From a checkpoint of a small transformer trained on Wikipedia.
Architecture: RMSNorm before each block, rotary positions, no biases in attention or MLP, untied embeddings.
Training: a variant of Adam for these matrices, 286M tokens.
Each number is 128 + 24 x the weight over its row's rms, rounded and kept within 0 to 255. Layers, rows and columns count from 0. Numbers have three digits each. The size before them is the row's rms in percent of the matrix's.

# layer 4 MLP down, 320x1280, rms 0.0322, rows 154-175, columns 384-511
093:159140140123089137094145141112096194086100090152111085143148135119119129107132113117150126155129147158115170100102100133128121117141137123162154156091115123147149086152121107117128129118134137142140109141102085084112064127150164134133148153107121142125087135109144160133124148135116132154131161120161161148129115128133116087141192145121141146093135159142105110087140090128116096090101
092:187134151139181095128117136133192106122152132111077140129152162113165107132142124133144086161073078120093095119149147128134140108146154132134108115124165125117102129138166127156117166125099117162144132170117142095108127134136138145145145136174134170137141156158164135110150109155119166129132127104117107144132151097096140103169118167122156113092101064129139162121112074075158111109140
091:130164096170138069084131132141105098140164171099117124125129100116102083152113151114085110111099138108133166123159102100104097120102154176141106168156148140091110145114116110159132126148103092138138170113161111151169142142114117128156159152139166136158160109183128136096130152125116151126162181098141107100140106133148120201092162164119118165087109164099156112111124132133136130158117
098:161125106112139091145122109168122166120129131149146103124126142120151071072121125119114123086149070116115126145136099136123116124153132146155108136144160127078155133129157134124127080126101138121170091121139134117119134130145162112106131110111174117089132169123117158153117123143166139129110153122131156105122133124131169130110110172125129117139122139129167129151153108094127077144111
088:123100074131116088128152115140105134174120152103177121150170125136111131114149133087109142137131167112110122096148113151098133137107174135141139129116160150143117138116111118060122129091137126163130136092110095120120158146118138107130143160116179162138165132116138138078064104131115145106173139137103152087156112127124159115116087139121158122115139094103145116133094172133122108125130
102:143094168130144109126145137150131077141113098157127113101114122137132094155135154113099083122148090153116130190121137148134125136134144121124113118160147161108115161124105092105143118141152134125119129129117148154136101131140139165137165128152125127096110156125120104166117087112122153118163141072118117137126188162123143115104067175116128161157121158120128163151130130147160113133153
100:125149110107130126159134079146154114114085120119151131131159110155151129144165132140136118160099133148126131143134146167161146109107116096121125086138108137146074158122091166086127131152084155061092110112121101094112147106150087137197145124131100138130145146138155152150120089179076132146105126145077130112120110102040079166143158133129183059135143105170107083138159112138098073102134
091:169104116151107115125116128133167167165148094140138154141171082123117112146124121085127133155131130064156092154122134089147048139124132132127103134134087106132107122122136141161145144115113119125123101095099133149126107132110140134114122127118125103109178083129158101115148110161113139102116119171148160118112139151150132131138139178090128154133089105106130102172102118147119148144115
102:131103147121106112111149167157146161118110173108132082120071147059133098124113149098152133119116149132184119096145131123078142117109143113084088126147133141075162123140193131118147116151134138191100109106124088104125164124135178126116137102135149133131103131145099104106110073067138138143094145108118133088137187101164131160122127132112162125152098098120135145134117110139126143094122
094:094112169157124121106122110140142134107127133130097155149123127189146129116161129098148152157175131152176121104139123107107127106174130137113128091112139146111120109179150120094137125045163124115162065101144180105128072104164178119105129150124107130106144146127129161144118119146135122072151118140111106170124133118141130115137155125111185115103129130130157142135120117117089116134121
092:139079125152068120150143147117110150122085137115094103146134127104119118128118134139118075109096128156140108164098141115143106130110146133112132131123170157157142154112135078125144106114109114156161177148129176111109140121117127120156125108129158113140126121129115128086117099136134101116113096114147146177123102120147123116139159133106095133163133061110144112098117100127113129081119
107:130157085139110136136133130105146125126143102104119142129093145132119150165085093156123144153126126154117108140077121103124168178098127154084133084103145125141111188102113100144108136127168112167155136120109133115123163129111107134101138140118158141132151131149167121151089145115067103123123132139144125082126108147129132133076099105086048078184133142118119103125138191109139183096167
096:148103098096134153081136104149081138124082186130145099133133117072115100119124113136147156098164145142146179133119165142108143119122111114122124107144124148128071159133126167131108155127116121114115164089112148101140123087147141107146117115139124159128148130168139112091134122104149157138115136127095159134120168149133165084165100158132163134150138117103174079140108122144099131088104
095:108125123136129129129083111146125152152137088117159086116149127153143095144126117174146154085130144102098143065131106102096091087127115132133143172108155126127116101155115112155125147127097141109125137116155107104098188150155141171122119111115136131124147161116110142130143142087156162160104129130151117100121093140112132164149110124107136065146111099183133108132098130110112113118123
097:159168149109105122133113095149179156111128065070111112109100067167151120127137169114154132162115099095125082119134166121162119149127105074138077134141145120151146174092133145165138148155121126108111097110122144161112093125140144121085122105111076155135131121123107093146141102168120153162134140172153132091127150113147101122127144124134116161121143093106160120179147131131109121150104
099:158131132143111096124157143142099147190108118166146107115120091144100137113143138146113137134090107112081106186137118139151127104172158083105090134121138144134135140192131153148136155134137134147153125132127103115133183151114156145118126111154130125099125120094120085158123130132141097119123106097134164147135138121171177148098152093127138135170114163117114183111169132140142101145150
104:079157147111110130123086171122111116096161173157121108134114127135143172083142113122122117132130155165129133098100151096120143124151119116116182130112150127162123140170152109152150113106109164106117100150139096136115092140089118121083138124173137132137120118128096110157186115103149109149109133156126107125146141133147145076158121094165146146115119183167118205146110121123109035158105
102:141135099088120140126137093130178109123109149131133177157119143120101088145123126158130141149185143137131126157124126139102122128121154151081130143110140121172130104132139124118119126136131121091135166142158147139152190137144140131102101124116108131152092115118133143151107121122141127127150141136118161127105153125164086133146127097092100153158148139142144120126142106134109153106153
114:132129106144138119144138200115116119175121118149118124145148142115111126134091118136081132133137146085165118087118124112140135114070106131142103112126125102113109123147119114129126104075124107156144118111130149101106138159090098140089120145146131143136138128139131137085124131118088109146148115122161167058151146129106174136093131161124103113120133129108130139119145147137127141125149
112:133135114143127132137159113128126125142113115106114124128110108149102112199137149146138074112127149141093052171165102153103115142065169112105114149163113109100128080134105145110082093154145109156152104122120125143091177127130155112138134138134144101139137128114148121102133143114107105133162096138123140091121142142130098106099109154149113165117127129139079119076110095163160164098150
095:161166137122105162140133089112131095117090166088095119120123120058119132079131141143127062136157161119132122092140133139118164103114153099122145160132127126149151138070139127147108152134116142151126159165112121108141112154091110133115148129091157151177141125144118148120114157117097119106122132108178135091146147107099162117094132133121119128177130107128149101161132130139134152109166
097:117123105139170132150143130113064142106140155131148130142118187114121130156119129118119133087142156125144144136191107142071132119114179142112146159117108104089149167100097088147101147103114123132100129090156117100147214154147111126119105123160102146122102125120169135121146120124147080116102138166138151143095152131163119153139165133150084108112090115166111126108118111150101147125114